config = dict(
    beta1=0.9,
    warmup_steps=200,
    seq_len=512,
)
Each number is 500 + 25 x the weight over its row's rms, rounded and kept within 0 to 999. Layers, rows and columns count from 0. Numbers have three digits each. The size before them is the row's rms in percent of the matrix's.

# o: layer 5 attention output (transposed), 256x256, rms 0.17, rows 127,255, columns 0-63
# gate: layer 5 MLP gate, 704x256, rms 0.162, rows 0-65, columns 0-63
# up: layer 5 MLP up, 704x256, rms 0.172, rows 0-65, columns 0-63
# down: layer 5 MLP down (transposed), 704x256, rms 0.0597, rows 0-65, columns 0-63
o127 090:504466524540497515529487477470459544508497504486479510463466534505459494516526504504549488459512469516505514495478453501494512461507500452522530492471535494472505496528514464509499494480489500
o255 110:475486514522524511519475471487487512481479477495529584528479535488472505500496524494509497486503535448495524497522486545492472491515470529505505501482509454492528519481498490518530461494516551
gate0 098:552461483487481469503530469472474520491499468525513497447513497493533527505549486472498447474515473514503518440449482527489536490493470473461495522511507508523517505490491494526457501501487480
up0 095:565508484499480452497541506519531522524532470483510513445503504464537536465500492442492477491544544449522548482513490504475525491465495519477514519479438480501471492497479506522508476513477494
down0 096:499471491512485461459483513491483547491485484543507482441522500537533547478524455558539500465534508476529521519545503497471504510502508490499487500512517507512462546480475482491493524545511487
gate1 107:467514514513499481462510467521505502451526479489502494454501515465507512491528499480494506505495481524471474480492509517551517528476507502513502497510540502498523463441553468507510490480526530
up1 106:487533486513512501454522498447477465544481479491538506491530493541514499516524464421508480500463555508484514501505469523500504459499524476504481504493480532470487522529515525461542469538529453
down1 106:527488498516497536480473510477516468487534507495464499490475473434509481479541529484497487460502507490476467481477519474552506505530524464492503509517500521540452456518494491463469529473489508
gate2 083:500468505519445489495453531517483517528492503489479525485497508506501465470444502569520495494518558477480538520528508506501505466445511497474539509455496516526467538553513501470525525524446518
up2 087:507510484509510525490511438461506514523473494522526462476564441506506471483506493444489495508488483477501483475463494503477490518548475509484483518507499495523478478512513506538484516417468521
down2 089:541529493469482500490505519510498528458512471523444527524502520520521547554499495486480518531502529498489486510498515496497527490502481481511520514516489522494509504507489498523487567503516553
gate3 103:522476453480466486484478501472497546503524493531476479441491547495498503501521506512535474521543476509541548503492510478546491500511524470539498508520493477497509503487483513508486489481514541
up3 103:558543517511490514497494505493504542502515537433538507544462491466523496556525522460488544517452462512512508483514504498509497526506489486503501512489494526501530526514501449538477506553490462
down3 104:473502489486497492503557507469495478509481500544479542492489437488498503515531479528510509518474475546539489473488503492473482468485521522487501546486535473472493459472496510548484500499527470
gate4 111:507544528514496501507439480503527477502508571550479519491503489516453504505508519511497492476495504530463507516517484491505469490535487497460446537510522461526512499515461493557482474497557534
up4 110:470454532513459459519519498504464541459521485432472473475503515473548505489559409476453484520494527497477507501490501494518485430483524487509549516492489528532485483484522446468504519455480478
down4 107:490517556488456491455500492469525536500513496510469486529503447479458485500515515508455513489518462461498536550465509494497510521528544506510471509485519488492526496498509489472515527505496453
gate5 106:491469476503519502469512469488467493508484501453540512491503509542477510457496517505475539489504519513510534485526518492523509470547504466507496554498541489481492525504488467500493497511505494
up5 096:489489494492478513507497461470497525525522436506512537488522497499489544481488453502485505474512467521469502522519513554484492493497490496468503504520514478544531509538517547503533449523519488
down5 102:523480502469471480550491465499526455522487533490491505453490491476476531512511477522500486569501487487465500472483462511559524481491513486529484484461475507496476494454488485499506563533482520
gate6 101:513500480521498456524494495541494519469466497570495507473451451482453516514497497477501474528528486519505523538529500494519530512451481492497494558457488479493492496497523522473537497505480504
up6 114:513502487514449517494549471479485454522540483530503493509497521471529545523532540553566510501498510512456535531499463469521494532550514487537515512530508519507487460477548487543480491515507529
down6 102:527487508524468455537485512481539476525499511465525495504522516467478485481521512507460535510487542509485513487432451510496503535538516478530494520509527460501504502483521500473495495505520509
gate7 053:478453506500477502463523536482462469495480496527500543531527485521510526524474527516520479491504511471516453458581473522498537490471500533493486515508520484478504530540510496536499526516487526
up7 056:487485543483492511487540506448474500489526501498572492496538523494507501468518452495475504483496492523469496490477496469457474489485522482522447518489488505514476474459548478521492455492530485
down7 057:509502519507555505480492504480497501496504509515443467543507500517479515532514519508535514485522533491530469520501533507510521511487531558558441500539538503485484485506485517519532496523504544
gate8 111:497520529549530493533519492499503503480479533434510490504481499522516498479487502509553474505470542512551513472522507499512521512495517490479520466508494522527476469491528495489504510511498539
up8 106:497494512512506555485492524458490469497503493515536463505513500455483539507465505521470478483516512531493478531492504480524512469476502524465507480467461470535482510533512500485440498505468480
down8 109:536465479474511523499480497481494544470512497502504477501503509521497498508492492521515526506489491511526490502497501500501419539501511524517503487472522525514513504511472507521501489499494485
gate9 098:516494484459463489475528520456530448488542541485485504498464483485461486526503521498514523446503511548469488495515490476480519499534463532533556481492518510538501527521508494513505512509496491
up9 100:520506507483525502447477437513509455500505484511527495498499494502507482487498514477447476492473485485484485483531492505482501533510476500501481480482532502493558475537456525509516495513469517
down9 101:471541532534505493491489491520551531492547513479502538505569482491469511517510512501468504506507480478438518540472515502462482487524542480535539486506476488476494503493508508525497510521431523
gate10 094:478455513471521533486479506488490464479499475485493509508506482503501508496508476533478520488496478521518438552470518565550496489504507489506514474511502509457475522536469509523518528509482525
up10 094:529459496496464465495540505512467460461508521522509497478524498489519513515531490490483475456517498532461545511479552495506532479489492493478497487504514424479496495491514513538499527541473525
down10 099:492531511511490519471534523510491511520503515508526481491491499499452489506506542504499523506498500485540574527507489457516556549514491518514478486544456470518496480526490521473428515502506552
gate11 089:480486456518483502460518465499477466467523499516512497495515483448485538479479459555488525465505504434453461502494535492503506497518525514503518481447490497538473538466488553538442479521504528
up11 094:495515470508517472481475466542478531559482515550511515498513486481430490515527528508514496505482485491517503462466526493509542501504516512509507527499484505509502483495528484468511515498478504
down11 092:490502500525538435499535473515531482492507515440541505526505485500480491523501458562514500521514493436479450533543448500470477482475493507468529519486512500478505518488477471503551513503532507
gate12 100:509501525486484446568477509546504474534497515481522534481456501528488485497488457513505492533518526534482496490469463519483509492515464476483489521510546529509535508479504514554504515515461461
up12 101:475514481494482535522496486461527493507487501510518515520511498496470487523484475537517476486498488524516463501531486477493507477465535502492483482505471474502510530465522513507449495499452464
down12 102:496537461458481530513560538459488477536529507511512475498469509474509496528536546484527510471472457533501504517500494497534492490490540474509542517503480542508511473525533445485496483545513530
gate13 105:527491505523467497532500487519526483464494481556564507501519501476502516485484496453504525542497473532492518497476484507461512535534453526528507480458467487522464485539469499454437515513490523
up13 110:495468498450482485448501518505487506505494505462505468534474524521511466535511504514470506496486492503519490501516492537511467512487500483493532511548528496518530474481459498552504515508485456
down13 109:515508511501502521485506544531484505519514518473504536442512472502540525536484512531512510462477543528495557457479489463517465480480519552496515464547491526525478499486473526506475513510530497
gate14 112:481500505493479520490505480499541474513536487526520524472516480506536429488503528502488520501450519499475545519494519441465474491418490502502545547517484488489521451517497525485478498531512507
up14 108:484456472488518524462475509490522474478520534512508512526500520529525512477483478502556480508474468485438474512483504522494482483503513492471488537439513475483512522493499536524463482526482490
down14 118:486500449487513448489497530455504527484523497494488516487482499475534516513487483522519468499501490522520548550505492521568513464488519513481521466569525511483476502510542561492523535471465563
gate15 108:492474475481504514480463491501519487491507520482518522521474500517470484458527480484481468487545496480509475528513466552510502504522493484434485545528495453520447520537503486531540426472509532
up15 105:519470535481525456535497509520504527494480458554477509477482478500525517503513466433519528500511527535495534500542491500479485474522513482521479505506460490491507458488529478492491501541521506
down15 106:486487522482489452496504509487530569527485501494452456499497509496513537454503502474543491480486465523497515509514487482473531505476451521472523509506536523543485515476464488517506477540487458
gate16 094:542495553528518475470484530546557505484487497497500511503504512497519486515475532519491465503520511532516503520476510466502528516503476505476536521503520498515470427494509443491521532541480510
up16 097:483477519495470459521510468491491499454488512518492501483489444576529477460477475508551544523516468460487476503549489558489461479503505508523465446496498537487501493466481507527490494514513509
down16 094:493588501491517517504446477490496507488547487527517491493520544471511505491533489514493496473498532495526528464495478481506430479486526491521485501464469465495538523538512531498490490487514510
gate17 106:481498538532497531461433470488500502537482496484540482505449479492492482541530493558548460499502488541498475473492548476551489524506491484450516527527453523503485450498460495501503499475518502
up17 106:480503464558505530498452488525473504547476486519519499505510505469549498500527486474490532481496475434479515462486473505506510491513535485526481522498524493559469471485491513500461535498501480
down17 106:487440517510506475510465507489475479456505540481489498440559490549555483465491516515508521485511521506495462494488503492491465491494528503549516522455458502497531514495504500464490503508460505
gate18 101:494520475534506505505491457520483527467490493497490500541507495498532526489506502533500471536503524511533521515574496507510517494479510476500500546506484508483484505501524527510524496462501519
up18 101:452516494518467492509475531476554484504502535487474527496499479497497468456501473494478476492500529478482490482492512490478445483492515500518483448519516500523498532492523477457486516495484471
down18 102:546480471479475471521545455479549472485483467507465535488497473495475520508491500460494547524518539523535530512486496526510501496510506499525517487507519448531510495503464494501499454467478541
gate19 117:474557539490486557522532499496500473475496498488479502492532491491511485488506441437498521541491548522471472505523483501479497495511507564515491525515468510517478491522497519494527457501474538
up19 124:527461499488518548506466535470510520492492491469486521511521496503513483524499492451526523545526449482495510469484467525469488483544471466507513540496468536505510527484474541521525552501525521
down19 120:508483521475566500514474510508509514450501481518517452525482515516451531491504481447465494512534535507524519508503524505506512501484463499489462523511537471525512505500516539517517508502479483
gate20 113:486532520524505526516498554512473500473477536515530493488484526498467470450505466528499490502577509502506549489539535515483541495508541517476479496502512480498453499519510506466490482480490497
up20 108:538527485505531498487472492518518480510511502460469517502478487482457503542521491519516496524485495489511510483521490471508535551476496536526523512519482463550554467486500555542498484548495492
down20 115:463472526474491535489511504494467525505489487506494498472472520502505549477517486498494518557538515460508471509498514468493529500522526480519497478522496474551526529525487498491507475485489489
gate21 105:509488521485510517498468493489481523489539488507487503517452503531474483514518489516489552525547488485521507520521510443516492479520506531499484475516464514515534454534482543514507480489513535
up21 113:538488531491476464519515512495445474508484489532504500471515446495501508489507473527545467516474501504487492511466474528507516469495498522515500512488514517520505461490539497490432473414464512
down21 108:513532498522505464511569479513508533460499549479476528479509447482524458489491555516465482496441468483509481472512512539510516544524484501508507513454486527458491481491458490459502481499469479
gate22 092:511479536491492539497454454533486514470519511523488496524500541504503487507519516510484519506499495522480494469503483442520500531552506477526521448497494504477529495482510470494468482452439552
up22 096:460512530511511531520512541522492477485527530517464485499474493534475473482534472503503494526528529471475517520522492473550529509526484466505470500492462558501479480544487506494479505539511510
down22 091:470483538498511531524474484548519453487494482458508531557524547480495511511504515474481495466529444545483488503500496536515479453477542460508505474508520496489483504473511501507507487483484480
gate23 101:500488527460503454426502532529483483487493467483492514519463499485523498503481542507478459541496475478509522533486448518499516517504462486509476533487486476555473523550475481503529521483470520
up23 102:503519511495531502454511495515495473484525526528457491470467538495550485513549507514492501557481477512508500524467473524488481500500498490532467510506510487527518508493488503496516498523518516
down23 106:482522483501528561512490457522494509464506508531508513518533509501489504480497503505520553489504480501469513516539500526540493510498520496500473473531493462526473546493507559526476494511501463
gate24 104:545492509483511486482500510511545502535427468539513497461466501527499495495527490509504475529497477551495538568515489501485510492500520505445496478496520490506468523513485513502503519522476497
up24 107:472457507472494501444493491519506497459508531525517528487488499507530499497506544488455528513547516467469508493536517514458489506502496475477429541473507498536504519544520461508510514499477479
down24 104:561516492479496540509555477496531484490518515492525481489518491472483471520453503472518506505512488532470516501512485570487447514513491529503548523541523474521518478478505471561531533525486534
gate25 103:514513508523511511510524544533522478520473518490470531500478537468553445455511524517505501511492471509524539478487531502500510482518464474519473491499499482454482518530519488493563543495522525
up25 100:452519455511491526498472508482504492500524495439506551527484510487493499516521448454530497511465502466469486523512472485501517500496496488493517535495496471479498542544481502491453474514500469
down25 103:500533501502472542467538497493483512451453537509511492516483498499504490523483481495490448485448503499526486475527484516489496462487482442497508502448513518491507448492490497503520501486493480
gate26 110:500529535507516530517496475478487512496531473483483510565431509549493495508550477525465527472495534512470524469482475503499535539484483533484495520505460439531486516551504492497500450487482521
up26 111:480508509517516473494511497495541471495468494496522511472514457525520471488496545493465477517506470492472456516534494499512476496480474537513514484468534520482496502523511435460515465450515507
down26 108:485503509486476499484477498519531459494542483493509530476521456466521464515508486536493507503477505554521497500501508517527476486505485505522521502505466523459521468499505482511509552458456529
gate27 105:497505486498496503492503520503531473521517538496518475520487480467494474514488429495542498488494513540513494551514476486498479465486472517503566475478498476504482512468476494514499462473494530
up27 109:500448487474512486519482509473516513484504533500475515466449492505511489499529492509523477505508507508538527520503536539509525487515515505468552533499502526474512471471481532489517490499455503
down27 103:510489489507503503459501504469525459489454523501495478470533524478450515470494505490501469522506508537533536507488484533505455484514472543509501470469504533539483516523515528507521506495497517
gate28 094:467545534492525526477498537489487519527523514528529530504504485497506549488547454516539520474511496486519487553469502530517531454468510495487504505516531497470491507547457486505538481504475501
up28 090:453497507528491483512486498519497550466519480504493491487496474507462538497547523499512494436494510510521523531497526484506494498512491519503535508486498476507472540508527503499521510547508541
down28 099:498496478475501476529488530506494496521490530496524487501508490490487522508493509542505530531507489534463487506510487523496449570521526448498484444479537501515521525546503477472501552517471457
gate29 107:525518552534521537516518492534522453517519527447505532511523536507505492549464535492495507507503497501476510512537462531458516516469483543483509498521516490490510548499444461489479497452511493
up29 109:530488503486513506517514548464488426507520495493480511444500505511535506490506536474506523524450496505517470482527468510534487493491512488497488498539478525542475508534501500519506517492523485
down29 105:512463512511470517479480506517509494497562504494497480484510513474535483496477523490504466494571481515524547501515515460472550537536524471530553507525483481535516510546472518509482539511489488
gate30 117:562495526553442522498501513519502497483481456462486562463492504541514523467475492518509524477490506493525520459454533464475516531498496501499514516490515463528516506491459539497517451531490515
up30 114:488508503528518513504547498478493471500485494486516525440550533538454518450521476505467523466513508474516492545449478483499513502498531501505525508524536501511515509508454516536512523491507508
down30 114:535489480459514471491476458529539493498520471532486496451469476474511509533504476509478467508519506563519507500529544486491459473546502462480506511474456514505479489529506486493485527540445483
gate31 119:482504499475501504508511544473551478527540519521482524520493484514475483503509479505498498487484518504499555528481446520519493545464493465545535501514490506499529560501542475534472532483503528
up31 109:532517504511496493534535531502503506539476519476501517466509528547524462497502486488511493448489492500500474510474543519499498447515516490466485494576480484505503515486475499508517552533459517
down31 114:494542486532481501493495505480521493488481491485515449522474490474474505521482494531503489530537494515470506512524495473473521442499476530491514490525488543480499509515485486523516509456508522
gate32 097:465568517499474485511452495487483513495543454457515507490527545535504485496476518475512518484490498484510495479485465450509473456471466474518485482499510535458469529507517483504543499456528459
up32 094:527557566489462499503543515504463460506520516507509476495469541499450458476481477462468474485507518506507487497477512485498492498512450488494521488478462529530532557461442518482481525481482474
down32 095:460474540506498495499496487537516511534498516478516497496498533509530524533530549489508533507510481507468507495507504489483504482492498511501516459490512481491504523479509493498503504531466573
gate33 101:492462490517507561529470517498543503502489486511505497476515459473506499501483500469484540523545523490484536518515513514482507498528478502489508531501534490503468503480474463498510481488513521
up33 102:446486470505498517529496541502520563545506478498456503504485514480515490564525507481484515493497492474523523538506487491519448499478497506511483489489507481488463563513516499487458523466502556
down33 102:503466517471449530431509511483448511505481490514517536515523463464486510477490482482531456486477454510490502528540498520491465480487469494514471481529500474481459510523477490514497452494474486
gate34 090:525489521536515507518481529486542530513499514544460477515499495478461499471483536518500477515475465496497479549470471525479512535503491485479508502409499500538464522484446488460442515498472474
up34 081:465515477481505492510533514450468459514492523440554523439515487493527518502496486480458466504482515509472523476488494460501485531507524542479471509537517509520506513524505515513483497505522488
down34 086:518499530463466487431484457512512471491493496482488470516506531523494514507502496504503501507499559550515503525496487492515473514518475527485528484543534513544518505497532497540531499487491519
gate35 036:487473524558503515480549491510514509487509486526431511538540512516485453464517475490508506509525489494536495515532505513470483524498518451535513522497461506497501498487443460485532469494511526
up35 038:509498454499462555519555493468456503494471562500466515554532479481511533476513509522460545503532522495507525488493499528455539533532516519529490518448466541481511513489526516518500494491532533
down35 039:471529514502485500509490468553515505481508494494494487458457516510535523483469516493511524477520522527515523533525473511538489468429460493524515485519480504529509512496527532487514447498500525
gate36 110:537517480487457532529490474525470452478549498468504480498505493482493510508520491469452522538524532516460508542494482493489518472544508520535461475522525493503481503477476537496529538515501530
up36 115:466457510460465511496497515496453464476500538479465473488531452498526490508508510524507481496506502504520519521450511491476496488473474449531505483522490494511528535506567469491519506466530478
down36 108:483539494462480496510478499487481456468499497509535469496473530499492552495485500510458519465476525554489476502468489466479499543452513526517491482546480484494480487484471542508536518502554532
gate37 118:514505482486528476492508495503514458487514563499525559469534508537490511479463497488525564498521546512492546560553548518544541487491482501524548498525481499523526513496491500519496545543531525
up37 107:506479524508500511519489510520561487444501547511508503512505479528479523517508520503494517539491502536495521544484457492484548503493528501485526494519522537554520470517530497455489477497542495
down37 110:513469508541431484487507516492552508562547528511498542475497478491489511509511516534470496513478506462495495536486460490533546530490488496523512538506445513518510499525521492502468525508510471
gate38 114:480510455497508441503503513489548506462475485506522497487519503507525498512481485498493531524552489511514513532525524475505521523530515471464481479516547450501478533520477536501489518501467509
up38 106:500483503490511512495477486462533536542459532446502490499482488538510501478538459458491517523496481504474506532476552487517514496506531490475533482510469479527520480511511506500503475506495503
down38 113:449438481461498458514501508463503475518466552506455539446503540447547498520503488539483484471496498461501473530539518501458511537477447511490485514512493537507486512526490503469481477475514483
gate39 096:516495532521495486509480469517528513545496438524519483485479490459499503499544511467458485524512477559509470504496480534511492542526491501506502504483469462494480503484505484545442481481506507
up39 100:494498471506453490513486487466487495461517508471536490507525506536444505499482488504480510520490462478492511526526487473508484490492527516523514486521453513494506505511489542548478487473488511
down39 097:536515546495498541482521497481478506521449493500513481528501482460489442491498548479512469492500520525518520494532541532466476515494533481501496547496534463506447516470540494453466483461544484
gate40 061:503559478489517484492451517510478492497534523483480500462510506493509420506496498503483523523501465483477454475515519483504500520509487478496578483463504498558462477496504554521532549505469493
up40 062:499469497523501500505518496486496526506492476514514527526496488510517568510479525501493455488520505495535482509453497500516573476479486491487446480546503452450507548519498448512507449493508524
down40 068:514507470513511490461524540461518469464485481504473504519464463486476507499473520473507453496509520460515478539525495506463499495527554485523487473491488533476528507541502480477519501513521501
gate41 094:531483517481492472511468524532495499479494498449521486526488478509534478479490469473495548555494497529506497530475501474522487499461503476469531514490455478458504483495481495472499498522519499
up41 095:505476519492539516497524523491493504487480474473508477483423490496507524532511500510519501514437535512503523549498504505519481494462506506549508515478511523501487451497513495534463534460552485
down41 096:508504548535492538521534481485476468510455534534503486484517496488492518470548526476490523466515494459515504496516472479505513475532458486488476513515478500524481495453494514535542508496446447
gate42 111:484530506524498492503521492524520466510466495533490526501492508524493476486489516505525578486493480495526530528540477501517458503442526484532535483497510549518508466473510535472503546487470501
up42 110:484493515536499492472500522482497469484537532470477511476470504494514498447478504510533470462474494519479554439533478495487465538457498497535519515512541494482485485497450503505470520509482493
down42 105:544502442459499477514507509572577499500531488513487500448497472515512523545511521518568485503537509459501499430511480495516482524478476524501488513513522520493454500539474485512489506518513514
gate43 106:475476498502494509487480525526553491524494504495512516519493440519526501455533514516503489442497491497482478531485483499483521529483513509540494507504487510458519495513527495455510449528480532
up43 102:479474504504471503479543489533553476506533451531479475486495507489494499502556513496535510474496555471503458482561488527524487505496503474509484485507567517460499530495491488504491504492532514
down43 103:493522511530488496489497516489477516489509464508523508488493505481497491491518540495485493477545495517511468473533472496486504516511492514491514492502503488483484479474492432490490538493485507
gate44 103:520501533480469525521475456527451494488461499513524500524525487487513501480552505518531512513533526524539492504526500490512488536513488479476487527463514424502517534477503490553515495491459521
up44 100:515421480481489498454475505488509539487514495514493433534533502479490522506455528461493455524464486495482512476505483521552546500468496515516498486480480546541514460530480534468484497484481535
down44 097:500497495520480512490520498485489456498508465492506491556501480481499472489449515446492509522483464478481514491478503487510497486512541465541491530515521503476530482484471518516506495499489483
gate45 110:503510505465510510516517516505486508505483461509491546523489510489491505480505491537489487521546481492498502527468465471471482537487469495489508489498516534539557514493496535499462493503537506
up45 113:544522495507505502489535494528493479486512506452510479529468523511507494556485503494555485490477462471474470469516532518496502498481516501532548509528509484500481485510474493514570491480492479
down45 103:477524512450493534548482488503492478512496495528500526519541486504453523473510504526475534523511472491510511493479425443457520494472499512534480475496510507469471504479580496540482512473483519
gate46 106:501512508470514481483475452506528521469490549481531511502485444547534487536489475554518500517506485496483517526512485537493502504498506487473547482477482523484507446543525513494492491496513534
up46 106:535527515512521505488463487467454488514519461526482521528525530490502476541463506484480450495476437502514506467510553476507528564515509537499469499547484460521438519485507473537452549481501522
down46 104:529462523487512477533493514483475519494491548530476530501476491512449464487499499507527529476468514561499519497533508506527443548522546504556479494530534445459524487515454437492523538523490529
gate47 093:509503475513512455488487527529558533511494446487475515512513471532506509505518516461502450509511508541480546528487497521470518510543532449514482536471467481524529523489509475490525497501540490
up47 090:464461465473472512520487525489494514481504575480475514518459503503436456473481481499498536511511507523474490516507536500503450519536484508490535501474518529558537499507458500491535518512494544
down47 092:504496494494494529517465465478538499521526514530461475541476523493492466489484518453512507468487477499501482515520444520531541523503507463498518525531508489468451503483514425499527546496490520
gate48 118:509455495524496522512526507504467440504462516490492487515532499492497470520437510488490511484511516503542499520472499517482498489533502491493503491512529506494468480524480444499502442495523544
up48 113:502466485468509484490538499541510524514488527481465523482497494516493462493487530444495473490532525528508491525474483522539474493522535540473466523545512488486512525490475473482476483528553527
down48 111:523521489471485497509503503480484482506494511496446454527487495499491495491514523498493491558517506489504544548484460485486496525527524535515486483455511552529511480521480501520482451496505477
gate49 113:488496521448494490514489523500542511479511462483473514505498445480504524528505477539537508491478506558489523533568518528476490505478457465480479508500474509468544519474477535501512536488505510
up49 109:469477530515474485513492514534537504525480485496499501487435514466495508544484530560450474531542490519462510520505549477494492488471501484459492559500482492474550491498465500498485511455511510
down49 108:476539468462515539521495488478514466540502492486478496514534499509442492545506504543506519470513500511499440548513520504492477492468487509544440460517531501475465501441523475532513514537546506
gate50 108:513453496516528481497482499521523512513468514523514519477467467480510557537549488545556442496481521527493495496506487564488485508486496502500450477484532477512514525489437482471526510527534474
up50 109:488467456535469472508520473498462504453497478487502536538481532479509531507498483517479501504523474499492438524530527495519478524492471500519486520457503545455550473519523518475473448513518504
down50 108:522482531508510509474444532489481504538508468533519479529530542494459397497476517508512515504493538565515482510492545508544544520498515503509500505506499459502505443537503490468465549476469533
gate51 103:544509502513479473485516537513492519541450503495507511496475470505540470514509461518555544485500538485498505488459466475520517469497484497464506497461504476476480458472503505487491470475496530
up51 101:490529482493534501473517465488468499502495501530497477524497516487465490471464474522521507493517510486467508524530509502472499484462478512502536465484517546490499505511488517518461486540563530
down51 109:546484474494498480485506511500496463546504527508489440473490483499511494484515472524461470530511481414442500460494515486496516469478533520487501506471476485472498493481473496498553461478522479
gate52 092:573471482518513501472503485491462518511521531493503450532510505480495492533485509503507446496471503506470454494493537515510508507502497462526520538491505530498433526498496516509510508556484539
up52 095:531487500489494534504529507504495505527506482500509436496491494527511477501440555499502482476532510505525474470485449516494487483498491525506457523507539473495458467508492507532524517531461466
down52 093:513492491536498473502558518498512492511484500518501479521493489487502451525484501485482556536505512525516464516469495506479469533521502482482507489503502530511545515462524490547499518527486522
gate53 087:476476482484441433506461514533497507492525496473514539469532509531483506500564523545502477503505478489496529488511523488451495481498476441477497493489531456515479484467484495503465479532510507
up53 090:547472476548503520529450489498542502545514464517523500501518504550506473537449512513532466463471542489479486559513471491492493520541491505524465470507499497455452477503541477489516472533473491
down53 087:512487447484427476507508530491502531525500510458451496535500488505486519568513511461497511542516502460529503527490529486481527488486476489529437486499501450494481501500492508516529456523530504
gate54 107:468533481454488480508485515529438495465539564472520493509490490468487516495546536465511483494493535519506533502495511475506485532496498537463485458505512476508464513504487472529482450508516452
up54 111:498518484492534494509423530507562500476532459500486509487496499476516480527492477527536501516461514486520476513507515492474511492494491548517490497514535520434528490512490517469535536509460516
down54 105:562503453478501525495454487505457554510496495468494542480507491480513475501514502473470445488495488494484494489534493517486529541510494526487508508535462493476529457507489500491464488491481512
gate55 097:503460478485519489487493447500512516518479507475495502530478537478538493460494507505503502465504495511524494490523476477516537450505494503475505498482479485493474505516510497529507481482541508
up55 100:511488512504506526511523462494508424531490447519450517509514476507488494458482499493499512472492494470461496457487504468457464478533481508503518538490521478486475495534520489483526505531456484
down55 098:505528509498510497470508482535521555510415474502498534470508497489535547492521538521516534524503494451509524512488447448506496496528503528490494489568498489499569536504492521491476482509482486
gate56 103:473508475498484495519482499585510490495521473495489551459542481502464469487477428463509481480487517520470497480488497508506524499519492539528487468460485475496484500495505515516464500455488516
up56 105:480495479498525491530505495432487471482497484474518494512502505434500499501527464519506519512497487533496502457517542513495492493493491511496477545537506492514490485500530482477485475514458530
down56 101:483501496508458480463514555552522504533466521497495449533498535488537454512526498468497492453508459496504460455492475495554449501544497502522521522497452488486516511506443455500531505439494464
gate57 099:518470499503518500546481458505530514452497486523483505457500503464498511468548461464543490518500500518534523514503505540513487531539476500466542529502486512449540511451495535455547494503507501
up57 104:488507464526550438477508494489503485485449514492504519481489457498511517529505517524492488479527493522506523513496517477466513493493542490502486519485511470482517530509526474507498495459518512
down57 097:522477492515485488495481468526501454490493542513482521535517491453463540510481514570513491513514484504468477489482482504557484512502545541544524476512541478528480557523519503496481504519487500
gate58 107:520515505481471550549538480522545501501475514538542543485448475533445530500538485547472529469518498506507524503507490515503541451511497486511509458508517472586535495527510529470512531512507481
up58 094:532469506514488509503477551507493499524542534513535507496504488519515508528481489497535459499476487483532491510524487495503505487491450487538484554510505473441445468488503472489472515528520528
down58 103:495500503541490494536508483536495563525483482518487550501535509502470488518499509514541564489517554496517483494507478470526464489454500505479483466475497511492514501521515511479532518532510483
gate59 108:504525517481481519460463508497535502514516537521508514452492525487479494508500511514514554554536497493460477503493516507479489472577531481512489497529514476514489467474472493467515534480527523
up59 101:485561521514509547477527484462524503505530497473506510462507506451512476462503470493492500486474516521465482462486524515472507507511517480503562532513480529511522506512502512457500496520482520
down59 102:479453535508547485553549476512520536523484500521501471516499502522529516514494484482499543516535582481514505481464516491500487509503518523456459523464490476539481511487485497517523472499509448
gate60 101:532502544496497526512510490541488498484452514508497496518519502542527470444489501477470469495515501494537525542477490473499439444481494550550458481514519507458499497504481490518511526458466522
up60 101:472478503496499459476481494480482508550429478536537490475555515498516483492479496475536484497525448482545521472447506469486494505516528531524472480508507506483481500525503484514529460507503500
down60 103:479483505505473533515539503509468523486490488461478489515509493503513462512517517455496500488525504519502495526526548562512490499455523539501483494482520528503531490527505529514499450534503497
gate61 112:495516507502492447488521487508517551484497501493493480469495471476514493461482515466492507488494496508510504497492512503526486481490488496502475476471482503485541530497514501502541492503541484
up61 118:489511477543509477518462490513515511466502512513492486520498466484463504498536484508530525512485503482532495540495539475497482512506537525532490517523510544493462453511536479504467497509508499
down61 110:477486483495512524488538532494471479527494529471527499548504537505507495497535508526490539521513509539501505481489490502502504524496506480503534507474511522497498518487491492497500480497538518
gate62 089:522462548464479471476497501501493554483525490486455482483468483489529464522521494501556490497482536506499499469488503500541506507514498493488489480481511498504497467498533490510451467546502539
up62 090:510549498532457456489474519546467488508495473499530457497486451489511493549486497514504483515499493490558498452503516472439483488462504489502556493516493492513457497465509505511493467463501516
down62 087:475464495552506485509493476462525480553503498503499477473529449495471497522532450516493474486524527430481531516517452493525500521541524518515514515517514517522485543510529510515483479466492523
gate63 101:535522498519452516504487472524479493539548497485517491506446494469511517500501493506455475492547466493494485493526541495474517490496496454507510501511527469557523501513494509458489486478559517
up63 102:527525518463503528507511474511466478509508497513472499497496492533450496494478514523512467478470490547530516506507477495473525468450493468509488499500496472493503458539526483448510515518476471
down63 099:465484534535507423535532488451511503502460489482547497504556530496545474504530507498490508523500490526482534506526526502504500527503467507486504496486452523497489494506517497542493508513498457
gate64 115:516533506483512513510493491518539482478506519488479487517535486494510466508540538498471507496535529489496525509486499447472493469486513448512470525488510452448514496506540558518487459506478508
up64 110:492531497520469478518496561506487533505489513516493458493543469541497532506479483518530489480509469491547518493511460476512508456519511465459506492449493484553474504510523499514442526508475509
down64 106:554480484511537513559480499500514478493521473520481505503532549491496497475449488527521490476472507532490480489519519487572514487513530475481486504481499487466485496476491525492530457505476510
gate65 109:479476508500515475513505521464503479476515496493497475498531468481488524495517492481479534494511458520491483492465531510551479520495486476542552494460508443474502495482511543462483493497483500
up65 105:550487476530501466491490505478534540485491511494543496524481535493497495522517538485519504476515496526526490482488528494498515473468489517489437501530509485453488488493490503550521457492522535
down65 112:463515474514498478509520461466457499489443477553514477469474546524520521454426518492454527487545504473509489502486539523503515469463516514533479513508475522469525460472488501517501524499497546